Weights of a small GPT-style language model, trained from scratch on English Wikipedia.
Training: a variant of Muon for these matrices, 177M tokens.
Each number is 50 + 12 x the weight over its row's rms, rounded and kept within 0 to 99. Layers, rows and columns count from 0. The size before them is the row's rms in percent of the matrix's.

# down: layer 6 MLP down (transposed), 1024x256, rms 0.047, rows 242-254, columns 128-255
# up: layer 6 MLP up, 1024x256, rms 0.0933, rows 243-254, columns 128-255
down242 095:36 67 55 36 51 45 33 61 60 85 65 63 43 67 42 49 44 56 45 37 60 35 41 49 50 48 45 50 43 63 61 33 70 62 34 45 46 46 70 42 47 44 45 40 61 35 57 60 64 76 42 45 52 45 40 59 41 44 46 49 48 41 57 39 66 57 48 48 39 59 49 16 60 53 43 64 58 53 52 38 58 46 58 56 47 51 30 59 48 48 53 54 47 52 48 69 78 45 34 48 46 57 60 60 49 56 43 42 59 52 59 58 62 38 76 41 56 46 51 88 45 51 67 71 39 52 46 40
up243 104:46 65 53 74 61 37 55 55 72 63 45 44 44 45 77 36 36 61 45 39 52 39 53 61 51 42 66 53 39 75 41 48 32 47 53 44 50 41 53 55 66 41 41 30 59 45 61 52 50 54 44 38 50 54 72 63 58 53 52 48 61 50 62 65 22 50 63 50 57 61 40 31 53 62 44 48 60 71 48 31 46 53 47 49 45 54 36 53 35 50 48 57 67 38 33 56 59 67 41 53 31 53 50 59 36 53 45 55 61 44 55 50 48 41 47 67 61 27 40 64 66 45 36 69 58 59 53 48
down243 104:69 64 50 36 62 34 43 60 47 77 55 60 52 44 27 52 41 50 65 56 49 34 60 51 41 38 38 38 54 48 44 68 52 36 64 19 35 57 14 24 38 48 63 51 44 41 59 43 47 44 61 47 49 46 40 36 38 63 32 52 51 55 58 46 65 56 64 33 63 41 61 24 34 37 70 55 57 53 84 37 65 57 29 54 45 49 50 28 51 63 35 75 65 52 53 63 54 49 70 52 57 54 22 43 56 41 48 54 48 90 53 51 56 44 50 66 73 44 47 31 73 64 59 45 49 71 44 34
up244 096:31 34 41 48 29 58 43 33 43 34 44 67 47 42 58 55 70 32 60 57 62 49 35 54 41 66 49 53 50 47 52 53 67 51 46 75 23 36 44 64 67 64 55 38 49 69 54 41 58 47 58 18 64 46 43 57 60 72 34 71 39 54 59 62 39 39 59 54 49 35 38 25 53 45 36 37 48 43 59 45 49 37 73 34 65 58 66 51 61 55 34 56 53 48 57 40 41 55 32 58 37 43 54 71 52 35 48 41 52 50 67 63 52 64 72 41 62 44 60 39 46 52 43 40 58 42 41 71
down244 100:39 60 73 42 65 48 67 51 45 42 31 25 32 40 67 48 56 51 58 63 55 44 55 50 63 63 58 56 53 58 33 57 49 45 56 40 48 54 66 41 50 58 29 58 61 44 31 72 61 29 56 48 44 52 60 40 63 57 56 56 49 46 39 21 44 44 38 27 37 57 45 51 52 49 45 53 55 34 60 75 52 51 43 45 42 60 47 65 53 68 44 59 48 57 71 68 37 31 59 50 54 47 47 55 46 43 57 60 30 45 31 28 55 49 28 59 43 75 33 25 56 67 38 62 48 56 40 36
up245 102:63 48 59 49 49 36 36 52 43 47 51 50 55 52 53 41 56 62 33 43 55 43 48 81 54 43 48 53 45 46 55 58 53 57 55 49 52 55 52 43 51 64 33 49 52 66 55 42 85 36 66 69 42 53 79 60 56 65 34 50 16 41 58 50 41 29 62 24 44 51 34 55 46 32 60 42 41 50 41 56 60 60 62 34 27 69 87 59 19 49 52 48 46 49 59 48 63 56 28 53 60 64 68 58 50 67 18 36 34 37 48 61 44 64 50 72 71 46 52 34 44 75 46 67 50 71 49 62
down245 105:41 48 74 55 45 45 50 38 63 48 49 68 34 59 53 30 76 51 46 54 43 42 38 18 48 72 42 42 54 44 52 45 59 61 59 62 34 37 59 69 66 72 33 50 44 64 56 55 57 46 56 70 50 61 50 64 53 38 52 55 61 59 56 36 94 60 61 45 47 42 34 67 43 34 50 52 48 29 52 51 33 71 45 35 58 47 41 51 67 47 50 40 36 64 55 71 42 41 62 40 58 49 63 23 50 34 78 48 48 64 40 26 30 60 32 65 38 46 43 44 54 29 34 49 42 45 39 71
up246 105:22 62 57 34 41 76 37 43 45 50 78 51 50 70 45 56 36 57 37 39 48 32 30 55 45 58 28 45 59 55 68 43 52 62 63 32 58 36 44 45 48 58 48 44 52 65 47 39 35 58 47 63 64 53 60 49 48 22 47 38 59 46 56 32 44 46 73 47 69 62 60 40 64 36 42 48 40 45 30 66 69 31 36 56 35 32 45 75 42 46 46 58 63 59 46 48 56 62 57 64 45 48 72 62 48 65 53 59 57 53 58 58 48 54 57 53 39 51 37 35 28 49 52 59 64 44 51 49
down246 099:53 50 56 70 46 77 70 54 43 46 61 44 42 49 43 73 50 46 55 57 51 54 55 35 48 31 29 62 34 51 54 41 64 56 61 54 43 33 55 14 47 76 49 22 33 48 48 54 44 53 45 61 34 41 41 78 50 39 73 57 62 59 32 57 47 73 59 62 46 45 52 50 88 43 40 46 79 28 65 38 45 50 50 46 35 28 51 70 59 38 71 48 61 58 32 53 46 51 42 70 42 52 61 63 54 58 42 52 49 31 41 40 54 56 38 48 41 76 54 47 62 45 53 50 62 53 53 52
up247 099:48 52 53 71 46 60 50 48 53 42 48 53 56 47 26 33 58 50 49 36 41 60 30 80 54 58 64 65 55 34 41 40 34 56 68 52 40 53 46 79 64 45 53 31 46 72 45 32 50 32 49 44 44 52 49 43 54 57 29 48 30 52 64 36 43 54 41 55 53 56 47 27 35 42 52 65 42 78 64 56 38 56 65 67 49 61 64 51 45 65 27 62 52 25 57 61 60 44 46 62 42 49 70 48 63 27 56 62 62 46 57 54 51 44 53 54 52 43 51 58 59 57 65 41 63 48 53 48
down247 101:36 48 37 36 66 53 48 57 46 40 58 41 55 61 72 57 50 33 64 43 52 68 51 40 83 58 62 75 34 58 51 38 54 27 41 42 36 42 51 40 49 49 36 47 28 43 48 71 39 45 56 51 45 26 47 42 37 46 51 41 56 67 64 54 66 48 23 48 52 66 54 60 51 44 58 75 54 56 36 59 64 66 44 76 62 43 41 58 40 47 44 56 51 64 61 51 34 58 47 08 41 42 51 50 49 60 53 10 45 32 54 42 41 48 41 78 61 38 52 49 47 45 50 39 43 47 53 35
up248 096:37 58 57 51 45 56 57 48 60 55 45 40 53 51 30 46 32 42 59 49 26 58 42 43 36 40 46 55 35 56 62 70 65 48 42 55 71 52 55 69 62 46 38 52 69 40 56 59 48 65 67 61 68 59 52 44 42 50 37 69 54 62 51 52 78 29 47 48 29 46 78 64 49 41 43 37 52 48 44 44 72 32 52 47 53 54 41 58 53 47 57 30 58 39 43 46 40 51 31 61 63 50 45 33 55 35 32 52 43 42 47 67 46 57 64 59 51 59 37 42 54 58 33 52 60 32 77 44
down248 096:41 29 35 50 52 37 69 63 56 57 65 54 50 54 41 48 80 37 64 64 39 48 53 32 61 69 55 59 25 45 83 62 51 45 56 39 40 47 47 69 53 53 55 70 35 73 37 42 32 66 52 49 37 62 50 51 37 48 49 31 33 39 33 47 42 51 49 36 40 54 41 54 25 55 48 63 63 40 54 46 37 29 46 76 57 43 65 57 69 34 63 25 50 32 51 62 63 51 68 55 62 48 36 52 52 46 47 37 74 57 46 55 85 59 61 35 48 47 51 27 62 46 33 48 49 45 45 56
up249 089:39 44 71 55 64 58 29 63 56 47 46 41 52 48 61 56 40 23 42 44 60 36 43 54 49 51 41 49 57 63 54 58 54 26 52 38 49 64 38 48 62 50 49 47 56 60 55 52 57 48 38 54 50 45 26 38 40 46 61 60 63 60 67 58 60 50 36 42 39 47 46 65 45 52 42 32 56 45 60 51 59 55 24 50 34 59 25 24 33 48 59 46 69 43 31 59 54 69 69 46 68 51 79 34 38 57 46 42 40 46 54 63 41 64 52 30 71 61 46 54 57 60 45 26 46 60 47 45
down249 071:36 83 60 39 58 51 43 56 48 62 64 39 31 55 56 49 45 48 68 69 53 67 58 51 60 62 50 50 64 46 28 47 79 48 48 39 57 75 67 45 49 39 56 47 61 56 62 40 43 35 44 51 62 52 49 63 58 53 55 52 47 66 47 52 23 36 47 39 39 43 59 64 19 52 34 53 36 40 42 69 52 53 44 68 57 41 38 34 63 70 61 32 53 49 62 36 53 75 41 45 37 62 60 55 55 42 66 47 51 46 53 45 26 58 45 26 62 39 36 46 49 53 46 48 42 41 63 53
up250 106:41 54 46 50 62 37 37 62 52 57 50 57 58 52 53 29 44 51 69 66 48 59 43 43 59 30 34 42 53 66 45 56 60 68 42 44 52 46 54 41 42 36 46 50 36 68 66 63 69 72 45 24 30 64 64 65 42 65 42 44 46 41 70 62 28 52 41 62 47 44 30 45 43 41 30 37 52 58 52 41 38 50 55 56 56 58 58 42 54 46 51 44 47 60 42 25 68 62 57 57 67 43 58 50 57 52 41 55 55 70 49 51 33 33 76 60 43 38 50 44 39 66 56 63 50 41 58 70
down250 106:46 43 51 44 57 48 57 69 39 66 63 49 36 44 36 80 37 58 45 51 45 44 35 44 51 40 44 51 52 52 48 32 72 47 52 53 65 48 44 59 44 36 51 65 40 40 31 40 40 29 48 59 49 45 40 41 48 25 46 63 40 60 62 58 62 33 39 53 59 61 46 45 68 53 58 50 27 56 51 51 55 32 57 37 56 38 37 57 52 44 44 73 34 60 61 47 43 50 49 31 46 42 40 35 56 53 55 75 44 43 46 38 53 43 60 51 58 46 50 56 62 47 49 33 75 51 81 38
up251 093:40 71 47 70 49 62 44 31 45 53 50 74 45 41 50 49 63 79 45 47 54 31 58 43 58 50 63 63 70 46 41 41 39 53 58 50 42 63 50 49 38 41 57 12 29 68 44 47 48 41 36 48 37 25 59 44 57 63 41 54 55 60 54 32 37 70 55 59 56 41 32 40 32 51 51 35 55 60 62 47 42 35 43 63 32 76 51 54 24 50 47 51 49 62 44 42 64 47 47 65 38 63 58 66 60 57 37 58 52 61 51 59 48 58 48 24 37 38 64 43 40 46 60 41 35 51 46 48
down251 097:58 64 45 57 46 68 72 63 31 40 44 58 43 72 50 60 61 42 54 39 42 50 24 66 48 37 33 74 27 39 41 39 58 37 81 55 51 23 46 56 74 69 48 56 61 36 58 53 55 53 48 65 53 49 43 33 23 53 71 52 39 56 43 41 36 58 58 55 67 65 57 61 55 44 55 73 54 48 48 36 34 62 37 56 72 62 60 51 46 40 47 35 65 43 47 40 65 43 63 32 56 33 55 55 43 54 53 57 48 37 61 50 51 32 42 48 44 43 76 61 56 46 55 41 60 70 59 55
up252 107:54 65 37 66 52 52 48 73 45 48 53 50 59 41 52 77 65 63 38 35 57 48 70 44 28 34 43 34 49 54 69 26 46 56 44 74 26 52 46 46 52 39 61 45 72 32 36 60 44 51 69 44 39 69 43 75 65 53 32 62 30 61 42 68 65 63 51 60 39 32 55 45 64 53 51 50 49 32 64 62 48 50 53 54 41 27 40 49 30 49 39 27 59 42 43 56 65 55 46 43 54 61 44 49 60 37 36 41 48 48 43 61 31 63 35 72 53 47 38 44 40 72 50 40 12 53 62 33
down252 102:58 24 49 60 46 45 50 19 53 41 38 57 51 58 40 43 48 47 53 59 69 55 54 53 62 58 46 20 46 28 53 46 41 46 58 63 64 33 36 31 61 76 52 36 52 68 66 47 70 51 34 45 38 55 50 69 61 47 43 53 62 48 56 37 29 68 50 73 31 49 59 44 65 58 40 57 51 51 38 43 22 44 63 37 37 59 44 44 62 50 75 46 43 56 52 41 37 37 52 67 71 69 48 52 34 63 64 56 58 43 70 31 53 35 62 52 52 57 52 62 68 32 31 65 32 50 54 45
up253 100:49 37 67 71 49 36 40 53 54 50 49 77 65 31 46 53 57 53 45 32 37 56 52 32 61 59 49 57 32 39 59 51 43 59 72 59 37 44 45 39 26 45 31 38 54 27 52 50 58 59 48 45 54 54 59 55 69 54 55 43 47 47 62 55 50 56 70 68 49 55 41 58 51 42 44 52 22 33 44 44 46 59 49 60 50 43 31 52 35 35 56 56 57 60 52 33 56 50 32 62 58 57 49 41 46 41 63 44 42 33 56 50 38 56 60 45 49 76 42 64 57 55 53 31 68 53 41 63
down253 095:53 54 32 40 47 38 57 44 29 50 52 48 51 26 30 41 41 59 71 68 53 53 62 47 53 58 51 63 56 74 69 51 36 40 43 57 42 54 54 61 34 64 54 54 33 27 43 50 36 47 62 43 57 53 52 23 61 62 38 54 35 47 38 47 37 66 32 54 34 54 55 59 42 61 32 48 55 51 72 57 58 67 34 26 42 66 48 52 53 55 41 48 48 36 59 61 48 37 46 53 65 65 62 60 50 60 40 31 62 71 61 53 52 51 45 60 43 32 35 51 51 66 45 84 37 62 45 52
up254 104:53 47 33 52 49 56 50 62 50 55 30 55 43 64 50 42 40 47 63 49 35 43 62 47 66 50 43 59 39 69 47 59 36 46 40 64 66 57 63 48 56 43 59 53 46 47 35 65 57 68 43 86 71 62 24 44 61 66 59 56 27 60 37 53 58 38 41 56 51 20 43 48 33 56 31 41 59 50 65 45 55 51 65 55 52 40 49 70 40 59 69 54 41 57 85 60 50 44 36 64 59 45 42 63 59 70 58 45 42 52 49 51 36 16 36 52 58 47 59 64 43 35 64 35 68 46 68 39
down254 100:60 56 60 38 31 36 60 62 38 66 71 41 40 39 50 60 54 46 36 38 60 48 71 62 31 75 36 50 32 57 61 40 46 61 74 22 61 44 46 32 49 70 48 43 33 46 53 52 51 36 38 53 38 62 57 53 26 57 43 48 60 43 47 52 74 44 35 60 55 40 48 54 41 57 57 51 58 40 51 40 47 48 47 74 43 29 56 72 53 35 31 34 56 59 46 79 41 41 41 53 48 68 40 39 10 62 44 59 52 44 38 63 33 57 47 55 36 34 51 50 58 56 67 34 46 57 36 49